Each number is 128 + 32 x the weight over the matrix's rms, rounded and kept within 0 to 255. Layers, rows and columns count from 0.

# layer 14 MLP down (transposed), 1920x384, rms 0.0495, rows 1893-1919, columns 288-383
[[107 150  68 116 139  91 106  94 158 143 156 141  91 168 126 128 121  92 138 114  65  92  91  79 138 137 111 131  92  40 142 111 160 102 119 144 112  95 160 126 134 160 186 151  85 171 201  87 103 117 120  90 132 213 103  88  51 142 151 108 180 132 163  92 142 156 128 156 157  62  97  95  92 126  86 117 110 155 146 136  60 165  83 129 130  93 106 116 162 105 126 108 115 104 135 112]
 [159 108 119 144 132 105  77 141 167 144 178 110  98  78 114 146 129 108 141 113 155 135 122 126 166 125 165 130 150 168 125 142 179 153  94 161 152 177  93  63 116 105 171  90 149  90 156 168 130  82 141  72  96 101 113 148  93 108 151 161  40 123  87 134 110 146 159 147 133  90  43  63 153 151  77 168  67 143 121 124 124 123 112  81 137 149 103  70 175  90 163 109 114 137  73 132]
 [102 122 129 133  65 143  99 137 114 154 141 108 151 157  85  75 206  73 164 159 125 122 164  71 120 177  93 105 110 193 179 107 126  92 170 124 145 159 113 109 147 122 168 118 116  99  87 117 114 157 152 155  80 104 101 129 188  72 164 177 165 116 128 123 136  86 161 125 161 125 116 105 118 197 116 165 122 184  97 125  69 151  92 133 142 111 151 108 209 142  78 151  86 123 114  45]
 [125 107 115 186 184 155  95 147 119 143 121 150 169 131 106 131 134 115 109 196  74  82 129 117 157 162 152 156 122  89 163 118 143 156 120 144 151  88 125 163 116 105 134 118 137 126 140 140 119 146  97 124 177 127 111  97 185 143 100 151 131 143  67 134 188 159  86 146 103 125 125 134  97  85  63 105 121 124 102  83  86 100 135 160 132 134 129 164 105 103 163  90 131 151 130 117]
 [117 112 170  82  94 127 138 121  66 180 154  82 114 116  92 141 108 111 103 116 186 139 171 126  97 106 120 107 134  94 109 153 122 118 116 146 161 137 139 132 178  91 141 130 104 114  84 203 113 122  89 138  81 126 176  87  91 100 179 108 138 126 128 126  73  86 107 186 127 103 164 137  70 164 105  74  92 108  77 190  92 149 135 212 118  85 120 145 125 147  89 108 128 164 122 152]
 [141 146 133 181 137  63 142  76 150 126 137 136 118  79 133 176 176  68 110 133 127 150  59  89 138 115 107 104  67 202 172 175 190  93 133 186 136 126 121 104 154  76  88 170 107 148 128  92 144 133 112 124 153 127 126  90 164 137 104 126 101 145 134 110 176 183 110  73 121 119 115 116 158 151  98 113 121 142  95  88  91 102 131 140  77 184 126 127 115 124 185 101 144  83  95 146]
 [140 176 133 143 159 102 147 119 131 109 145 157  82 164 161 123 101 156 133 186 103 113 103 131 110 101 117  98 159 146  83  99 103 127 148 133 129 127  96 178 175 140 128 180 129 109  84  87 159 154 115 113 105  78 151 112 185 120 126 149 132 136 125 142 142 144 146 117 199 149 155 161  44  89  76 156 118 165 154 131 108 105 136  69 156 110 107 101 184  90 184 143 125 113 138 194]
 [ 96 112 130  85 136 132 158 125 172 102 130  76  93 128 141  52 162 116 104 191 149 143 149 104 135 134 171 100 107 119 160  61 138 129 100 113 119 118 127 168 127 144 179  61 146 187  76 137 118 111 115 138 154  80 104 155 148  81 177 139 162  97 129 134 107 158 101 204 158 103  81 142 117 163  97 194  92 100 106 104 135  84  97 133  80 107  95 244 134  62 123 170 117  95  69 108]
 [141 108 115 144 181 153  93 127 164  94 137 109 122 110 161 148 118 114  86 162 159 174 111 158 136 124  74 109 133  79 165 109 132 182 206 202 104  60 120 112 116 143  78 159 160  94  96 132 159 132 143 158 161 131 107 104 114 180 111 152 165 149 148 108  89 120 145 204  73 184 155  86 126 144 118  99 136  76 116 203 129 188 137 112 141 165 112  93 189 139  65 152  74  67 171  78]
 [178 196  85 127 161 125 160 138 138 114 121 103 144 155 200  65 175 139  86 127 154 172 137 101 146 124 164  97 119 115 148  79 111  84 132 118  90  83 155 106 143  97 217  96 130 124 127 155 127 156 140 138 120  96 152 186  81 107  92 134 105  94  45  91  65 104 149  83 112 106 100 140 132 117 152  72 157 176 161 110 121 124 122 140 187 118 156 163  98 154 116  99 148  76 112 176]
 [ 88 181 157 143 154 151 124 158 110 157 119 150 184 127  93 114 132 128 116  91 148 100 105 142 114  29 132 173 162 157 133 172 111  97 186 132 151 154 120  81 170 157 124  79 153 136 171 143 179 127 144 188 137 176 162 156 109 164 147 161 192 137 128  89 171 134 132 146  63 187 117 116 119 142 124 179 167  70 103 146  46 106  81  98 120 148 135 123  77 161  94 174 146 143  97 138]
 [ 92  83 114 153 100 101 130 170 110 159 123 166 191 153  95 144 109  93  84 177 141 138 121 161 143  98 147 144 149 152 132  83  94 114 161  70 137  71 122 168 124 159 144 134 166 104 141 127 149 129 125 126 101 124 128 128 125 111  77 117 162 121 171  80 126 102 106 166 142 149  82 142 142 122 119  58 131 115 108  79 149 111  87 140 219 140 141 140 108 146 145 112 131 127 124  74]
 [129 146  46  87 126  89  73 136 153 185  94 175 144  86 161 123 103 190 111 121 209  98 148 160 197 156 112  66  73  48 114 142 112 103 156 119 196  79 129  67 159 155 120  95 122 133 157 135 203  85  58 157 101 105  71 185  83 112  78 114 127 140  96 123 124 133 114  93 161 162 151 109 121 190 140 105 121 152 118  88  93 140 214 195 109 146 145  96 210 128 128 146 140  39 138 132]
 [155 133 139 175 151 126 124 100 121 136 105 120 140 171 142 139 173 120  87 120  40 138 123 107 138 183 141 124 154 123 135  94 119  85  74 135 170  81 178 125 112 128 157 128 174  79 158 109 113 117 107  96 148 183 100  83 145  73  82 101 164 167 123 165  98 119 204 158 131 180 158 161 123 151 101 146 154 115 129 172 128 139 159 159  78  73 146 152 125 129 114 125  87  89 106 151]
 [130 114 127 149 144 118  73 169 113 114 152 104 148 145  52 169  66 173 191 188 138 122 127 115 164  65 127 109  41 196 127 149 176 185 136 140 148 117 110 132 128 110 106 136 129 159 137 159 109  68 107 118 145 140 122 125 144  84 184 109 117 108  58  97 153 147 127 138  81 144  91 105 175 139 119  48 116  78  81  94 117 127 149 139 114 104 109 125 158  98  90  64  90 137 158  95]
 [140  60 170 119 127 147 158 142 129 103 101  99 157 105 156 131 170 118 123 112 101 111 176 113  70  80 132 119 104 126 110 106 111 148  74 137 115 145 181 105 117 125 182 152 159 160 172  88 107 207 118 200 110 148  94 153 169  68 105 117 120 114 128 143 110 136 117 175 110 112 175 146 145 123 118  95 152 110 108 166 102 104  88 163 135  97 112 147 137 224  67 177 155  99  96 133]
 [130 170 114 130 168 137  89 176 137 128 122 163 161 144 166  32  50  71 185 145  90  80 120 181  58  84 137 131 105 135 109 145 150 152  79  79 104 181 147  95 148 128 133 129 160  80 151 162 143 157 161  56 100 127  92 135 112 160 126 145 215 126 134  62 117 152 186  93 148 158 152 184 182 117 140 121 180  91 112 104 123 124 114 134 178 102 115 155 146  76 127 157 139  66 158 102]
 [108 130  74 175 164 155 136 138 129 114 106 155 126  85  96  93 101 114 117  92 109 124 174 121 178 170  94 102 119 155 113 187 114 151 116  80  87 127  65 106 119 114 123 138 162 186 105 156 168 205  82 176  87 213 114 121 110  89  66 156 132 156 153 141 163 128 145 114 126 173 160 139 102 182 126 182 113 139 129 146 153 133 101 110 168 128 133  70 130  71 175 134 155 178  64 114]
 [ 80  73 117  75 129 136 155 138 106  66 132 143 132 133 107 161 125 155 104  93 146 133 166 122 137  89 147 145 155 175 161 137  88  97 162 171 166 122  77 121 141 183 108 126 137 128 137 157 190 122  98 109 127 109  91 171 122  83 120 161 177 164 109 138  96 124 159  78 179  83  88 117 129 140 118 168  67  70  83 125 111 103 132 119 109 111 123 110 101 114 144 159 159 177 140 124]
 [ 99 113  68 143 172 142 168  85 147  88 136 154 108  83 147 101  88 112 122 147  92 169 135 130 193 135  79 130 134 113 106 138 157  86  95  66  84 142 159 118  74 147 123 195 170 109 144  56  96 138 125 172 100 183 111 149 200 132 113 133  96 119 165 118 119 151 105  75 158 139  79 199 204  48 130 152  74 164 122  96 138 121 105 114 158 167  98  93  65 125 124 137 198 178 124 137]
 [ 80 138 156 106 109 156  42  89 165 150 182 109 172 103 112 100 125 140  28  55 137 125 158 167 162 106 174 126 198 118 173 129 161  80 131 152 190 126 117 168 151 124 107 159 153  94 210 115 175  82 104  92 182  96 157 138  34 100  88 146 185  93 152  75 180 173 160  79  54 115 115 121 175 106 126 158  91 132 114 141  72  86 127 173  85 119 101  94 196 118 101 144 176 122 111  84]
 [116 120  66 174 163 171 144 127 149  86 194 179  70  80 154 142  80 126 125 129 109 115 155 146 110  71 160 174 112 178 115 220  95  81 161 137 139  79 135 123 155 148 115 180 140 161 159 144 120  60  84 105 126  74  61 104 135  86  81  63 133  96 137 122  60 150 146 149 132  71 156 159  96 130 157 119  87 115 125 103 117 161 128  87 106  50 158 111 160 142 127  73 115 117  91 178]
 [192 135  75  43 167 128  67 180 159 126 124 141 156 145  78 116 119 162 104 179 155 113 165 168 113 125 152 161 122 139  91 124 177 130 127 121 148  86 124 157 133 169 135 146  88 174 115 215 121 157  78 128 169 105 117  86 156 126 115 118 150  79 158 146 165  92 110  93 126 131 107 109  98 121 176 113  90 165 110 102 104 127 182  78 137 145  64  98 184 108  92  74 174 114 151 141]
 [195 106  95 123  70 103 132 130 106 139 153 182 146 170  93 109  60 133 166 124 129 215 118  79  95 117 154  99 128  91 135 143 114 125 109 138 177 115 114 169 148 143 155 138 161 115 116 157 130 194  95 187 141 142  96 116 119 145  87 118  96 102  91  93 181 109 163 126 118  79 179 103  97  54 124  93 108  76 119 179 115 134 155 142 158  80 121 135 132  54 159 119 104 114 170 180]
 [180  89 159  59 103 164 175  53 129 239 117 116 153 168 100 121 123 168 186 157 102 130  83 179 174 141  88 104  62 106 124 125  94  60 110  86 138 160 116  80 156 116  94 118 215 163 153 182  83 125 101 160  93  98 137 149 100  75 116 112 116 194 142 134 165 157 133 188  63 157 111 120  92 166 136 177 104 188 113 119 105  94 148 106 111 125 111 148 106  92  55 200  98  10 137 143]
 [ 92 115 140 111 176 165  80  89 120 166  82  54 136 163 129 149 118 145 113 106 112  83 160 131 126 146 103 111 135 137 214 100 174 118 141 101 138 190 139 190  97 114 128 130 187 163  57 109 135 142 109 118  80 164 117 183  78  89 168 104 145 100 142 113  83 127 154 116 141 129 183 147  88 107 199  94 105 114 113 166 159  89 105 131 176 134 101 136 116  80 135 134  89 162 121 104]
 [200 151  60 144 116 138 161 103 138 117  93 166 104 124 175  87 123 137 134 115 124 153 164  94  98  75 124 181 136 157 137 156 184 112 123 166 144 111 121 116 189  96 152 152 122 167  98 122 126  69 111 164 118 196 147 152 151 132 129 115 106 125  70  56 145 152 100 115  84 156 145 120  97 116 139 148 115 197 128 131 161  89 129 182 146 133 146  76 113 113 143 137 111 135 163 102]]
# layer 14 MLP up, 1920x384, rms 0.0531, rows 1894-1919, columns 288-383
[[152 157 110 123 107 124 105 138 143 162  94 103 114 114  79 138 134 135  68 140 119  70 114 152 191 119 144 120 139  83 154  91 133 113  78  95 149 107  94  98 126 128 141  88 183 104 100 156 108 125  84  88 102 121 136 161 125 136 169 156 115 123 126 136  98 119 146  94 148 148 150 108  79  92 136  96 122 133 106 119 123 152 121 118 160 160 132 140 148 110 131 109 117 171 117 139]
 [132 111 120 154 114 124 108 212 147 166 111 120 130 101 174  98 121 157 188 155  98 123 119 133 135 196 148 159 103 136 111  95  95 123 112 143  84 118  96  80 138 107 160 126 196 137 153 159 104 197  76 143 101  70  44 123 219 139 127 187 167 119  89 126 109  52 102  99 114 122 131 130  81 148 139 107 104 176  97 148 156 141  80 141 127  85 120 186 109  82 100 156 138 119 187 111]
 [158 149 136  86 146 130 155 113 122 125 144 154 156 119 137 108 110  94 108 135 119 128 117 194 150 114  91 105 153 112  58  99 104  96  65 126  98 132  81 218 173 139 111  92 149 139 113 106 125 116  98 128  94 133 145 144 168  95 148 128 158  61 191 137  93 110 114  87 163 139 124 138  99 175 114 166 192 142 137 118  90 110 150 191 109 118 133 111 119 168 134 132  96 204  91 129]
 [174 193 107 112 140 104 168 111 120 142 127 125 150 118 132  97 187 137 119 133 123 136 123 108  88  91  80 111  77 141 152 142 135 154 103  90 132 125  70 131  96 157 120 146 141  86  91 131 153 151 122 129 131 156 100 138 108 158 161 170 127 134 128 219 135 107  98 132 158 149 143  90  87 163 215  89 167 137 107 170 113  98 154 109  97 118 112 153 108 136  88 112 106 175 103 128]
 [ 84 119 175  78 173 134 157 134  96 108 145  91  89 163 132 108  85 150 121  85 111 147 113 185 115 118 100 102 138 118  34 110 142 162 113  67 124 120 119 128 140 116 109  93 203 138 146  86 163 132 134  65 169  94  77 168 146 143 155 116 191 127 134 118 109 132 133 117  60 117 118 124 123 195 103 179 141 165 182 145 157 148 145 162 112 185 141 129 132 121 132 134  95 154 155  78]
 [113 145 114  72 138 120 130 113 215 128 101  99 123 193  75 143 186 131 121 108 154 160  62 147 105 198  99  78 106  94 116  66 116 121 115 113 163  77  78 188 114 140 108 114 120  99  70 157 109 113 150 118 114 117 151 149 162 121 186 116  70 139 139 127 114 182  62 167 153 124 156 135 140 117 145 145 114 180 126 130 104 152  99  99 170 104 113 107  86 157 166 166 128 142 112 173]
 [101  64 135 138 195 117 142 141 154 140  85  83 129 126 111 173 130 140 161 143 160  97 137  95 104  27 121 153 139 142 145 103 136  50  59  79  91 106 123  36 120 164 113 112  81 114 147 101 144 155 128  83 153  77 140 110 157 143 138 124 104 145 121 115 108 103  72  91 140 150  80 162 109 219 139 160 129 150 183 141 122  90  67 144 138 137  70 139  97 151 117 166 118  72 132  89]
 [ 96  86 131 110 200 176  71 164 172 143 138 124 145 102 174  99 116 107 147 102 102 147 102 143 186 127 145 132  69 208 155 129 165 169 105 110 155  55 104 122 118 181 115  64 128  99 106 162  69 136 158 116  24 107 130 122 181 148 183 171 115 143 111  72 126 134  86 132  76 143 105 128 161 163 126 157 136 164 109  30  78  79 120  79 151 164 137  84 150 104 157 150  69 165 162 177]
 [104 130 126  53 148 208 132  64 175 135  82 124 108 166 202 113 118 141 118 165 129  77 102 152 130 102 117  41 127 123 101 115 123 163 157  64  84 111 120 129  50 127 149  81 147  37  85  90 134 161 115  77 126 125  92 137  78 160 145 133 145 165  53 101 189  82 114  88 119 189 149 128 143  93 149 133  42 197 120 148 139 104 144  87 161  99 111 208  58 176 134 190 155 125  86 125]
 [ 85 151 133 141  66 152 146 107 102 151 154 128 125 136 160  77  78 158 129 117 165 152 176 161 130 105  95 131 159  87 178  72 158 133  91 134 169 109 173 129  90 113 144  96 100 132  96 154 139 113  66 148 132  94 114 125  97 136 134 153 128 129 141 104 156  80 173 142  92 142  72 221 152 181 119 142 168  54 143  83  68 142 189  71  50 179 135 155 105 121 142 133 129 203 157 169]
 [112 102 114 122 120  96 149 129 171 125  89 121 111 113 181 168 189 122 157 156 150 183  47 131 136  99  77 150 133 197 105  64 136 118 108  79 173  80  79 157 168 147 159 134 187  97 150 147 118 139 113  57 179 145  65 185 105 156 116 179  99 103 125 141 148 113 153 150 170 140 144 173 101 168 135  53 102  93  99 138 139 114 155 169 116  90  92 135 139  95 140 157 161 100  98 151]
 [117 143 147 178 181  90 132 139 150 162  69 113  19  82 108 162 112 214 135 154 166 136 131 114 147 200 121 150 182 103  33  75 149 115 148  33 136  81 141 147  98 102 136 111 123 101 154  50 133 146  86 113  92 155  61 215 113 189 176 109 169 155 144 195 162  77  99 108 159 145  86  78 164 114 167 149  97 162 100 134  58 116 125 137 195 117 187 219 101 104  89 202  63 127  97 102]
 [124 168 105 103 140 151 129 112 118 123 127 151 132 108 163 149 162  80 132 178  94 163 143 121 186 166 169 112 143 115  81 124 113  98 127  95 130 119 178 175 177 122 125 122 210 135 114 142 125 111 131 114 137 129 100  84 168 184 128 110 123 188 140 140  88  84 145  86 140 177 113 106  63 130 137  79 164 148 194 159 129 136 157  90 110 100 127 114 155 166 124 179 140 131 153 181]
 [151 180 104 160 119 131 147 107 166  75 101 149 140 106 151  58 116 150 131 176 169 160  97  80 168 121  42 113 105 171 116 158 159 115 105  90 126  75 202 123 121 146 177 155 156 151 130 103 143 114  37 136 194 168 131 158 147 153 119 162 125  91 130 151 101 118 120 158 101 122  90 104 105 128  80  99  89 168 153 119 190 108  96 130 101 111 110 114 155 131 126 134 137  97 110 128]
 [158 125 145 122  97 161 133 133 157  85 116 135 158  97  76  50 197  96  83 112 155 201 119 115 115  96 205  93  97  78  84  89  97 128 130  77 140  95 125 146 106 131  80 137 144 100 127  73 188  86 154 180 118 102  66 127 139 170 183 138 139 132 127 180 158 118 138  99 100 182  76 128 104 135 164  94  96 176 111 105  85 121 154 117 180 101  93 177  65 163  52 198  63 156 101 143]
 [139 152 133 123 131 157 162 148 133 122 118 149  90 108 172 100 123 159 153 120 129 126 127 151 132 138  93 130 101 102  90  71 105 120 106 111  85 162 163 111 110 127 119  65 142 107 136 125 186 125 127 107 170 119 141 135  88 145 155 129 137  94 110 122 110  82 129  87 162 146  99 208 121 114 160 107 126 185 103  91 147  95 114  68 137 117  94  93 110 135 104  86 119 122 163 138]
 [111 125 150 158 143 191 138 134 157 138  53 154 138 145 143  97 131 135 122 138  92 142  96 158 103 101  85 139 125 135 115 164 140 162 194  81 131 115 146 109 140 116 104 149 125 118 105 114 147 161  53 153 146 172 100 168 148  97 148 168 122 135 101  99 160  58 154 131 120  96  81 170  89 138 165 166 156 117 110 115 147 119 121 148 152 140 112 165 110  64  97  86 211 100  57 127]
 [165 173 111 165 110 111 166 176 183 114 143 155 103 151 139 167 159 147 181 140 155  70  76 167 130 153 171  95 181  79  97  50 150  94  52  95  89 111 161 144  88 111 136 159  85 183 100 109  51 146  69  96 115 143 130 158 137 186 144 115  61  86  90 187 169 108 134 136 147 161 144 206 118 118 101 104 123 219 123 100 140 176 163 108 159 178 105 139 146 140 113 147  49 139 143 112]
 [158  92 210 112 162 166 163 158 149 112 123 150 140  67 130 158 161 134 153 167 106 121 146 186 146 222  38 119 161 137  83 135 120 101 128  58 122  86 109  74 100 179 113 133  74 128  80 134 109 142 123 129 142 119 119 143 118 125 198 120 126 123  90  99 147 123  68 157  70 132  52 128 162  92 149 103 133 115  88 124 150  97 165 146 128 124  85 136 119  71 171 144 170 152 127 149]
 [ 99 151 169 159 177 177 172 121 181 152 128  95 107  51 171 142 224 160 209 127 152 167  98 152 148 187  87  97 122  84 127 174 145 213  97  95 178 153 142 178  59 125 132 119 127 122 135 194 109 129 138  86 171 158 123 204  84 121  99 146 117 118 149 149 111 115  96 125 127 133  66 103 158 156 135 103 104 109 156 107  91 138 146 155 121  90 153  95 102 110 117  98 169 221 201 120]
 [ 99 128 147 132  66 169 168  98 177 130  99 100 111 128 146  91 202 162 179 169  92 154  93 120 148 126 124 106  87 156 130  86 157 111  64  90  73 183 133  83 133 138 171 164 160 129 132 118 133 116  47 137 109 127 117 183 139 184 134  90 111 134  83  91 112  72 138 116 113  75  79 122 164 164 152 153 101 127 124  24 149 144 133 137 156 132 106 196 120 148 104 142 173 122 122  87]
 [165 127 112  98  92 118 141 103 210 178 124 121 123 120 121  73 115 112 211  99  99  68 129 152 106 159 125  84 127 134 136 124 112 129 136 112 144  70 177 149 138 142 145 133 109 124 178 156  94 123 137 187 118 103 129 117 150 221 131 132 125  89 175 114  85 124 149  95 156  56 123  80 122 125 146 128 140 103 127 123 159 168 126 144 138  97  98 123 116 170 114 145 170 165 139 111]
 [161 139 120 125 104 129 219 163 115  74 111 155 149 117  85  81 172 117 126 122 154 185  97  68 133 132 151  62 155 179 147 126 148 183 143 119 109  93 129 134 121 165 109 162 128 121  88 160 151 178 111 136 202 114 128 101 173 131  91 170 112 130 104 126 149 152 133 130  77 144 145 113  55 110 147 129  77 149 147 185 130 147 120 110 105 119 136 156 109  39  97 135 193 117 122 124]
 [ 68 148 178 101  80 182 153 174 161 129 121 170  72  90 145 132 135 120 148  67  91 163  76 121 167  81 171 105  78  69 119  82 123  89 175 142  69 142  66 164 136 146 127  97 157  93 213 153 111  66 121  89  99 156  88 126 186  88 142 175 195  84 147 102 134 112 103 193  76 114 129 104  69 195  97 162 127 165  93  96 137 103 123 124 138 189 155 134 127 129  73 167  52 116 113 105]
 [180 179  70 134 136 123 162 189 116 153 193  83  62 112 186 133 219 137 115 121 108  70 129 107 110  80 122  90 167  56 105 108 115 102 106 128 120 139 152 148  71 115 185 142 116  88 114 109 156 144 123 145 139  73 117 174 115 125  94 136  66 103  94 170 170 108 115 128  96 108  99 121 127 109 163  61 111 148 109 109 110 152  78  98 152 121  92 104 155 120 130 221 160 167 111 106]
 [119 154 135 146 143 170 191 131 131  98 124 129 116 120 157 106 174  68 171 128 154 153 120 126 131  98  74 128 137 216 109 104 155 108 104  86 140 134 116 141 132 142 199 127 103 104 151 159 147 110  97 164 107  83 165 136 153 216 133 133 123  72 124 138  87  60 117  78 123 185 136 100 101 137 137 164 174 118 180 124  93 112 114 163 179 125 109 157  84 130 108 178 103 125 161 187]]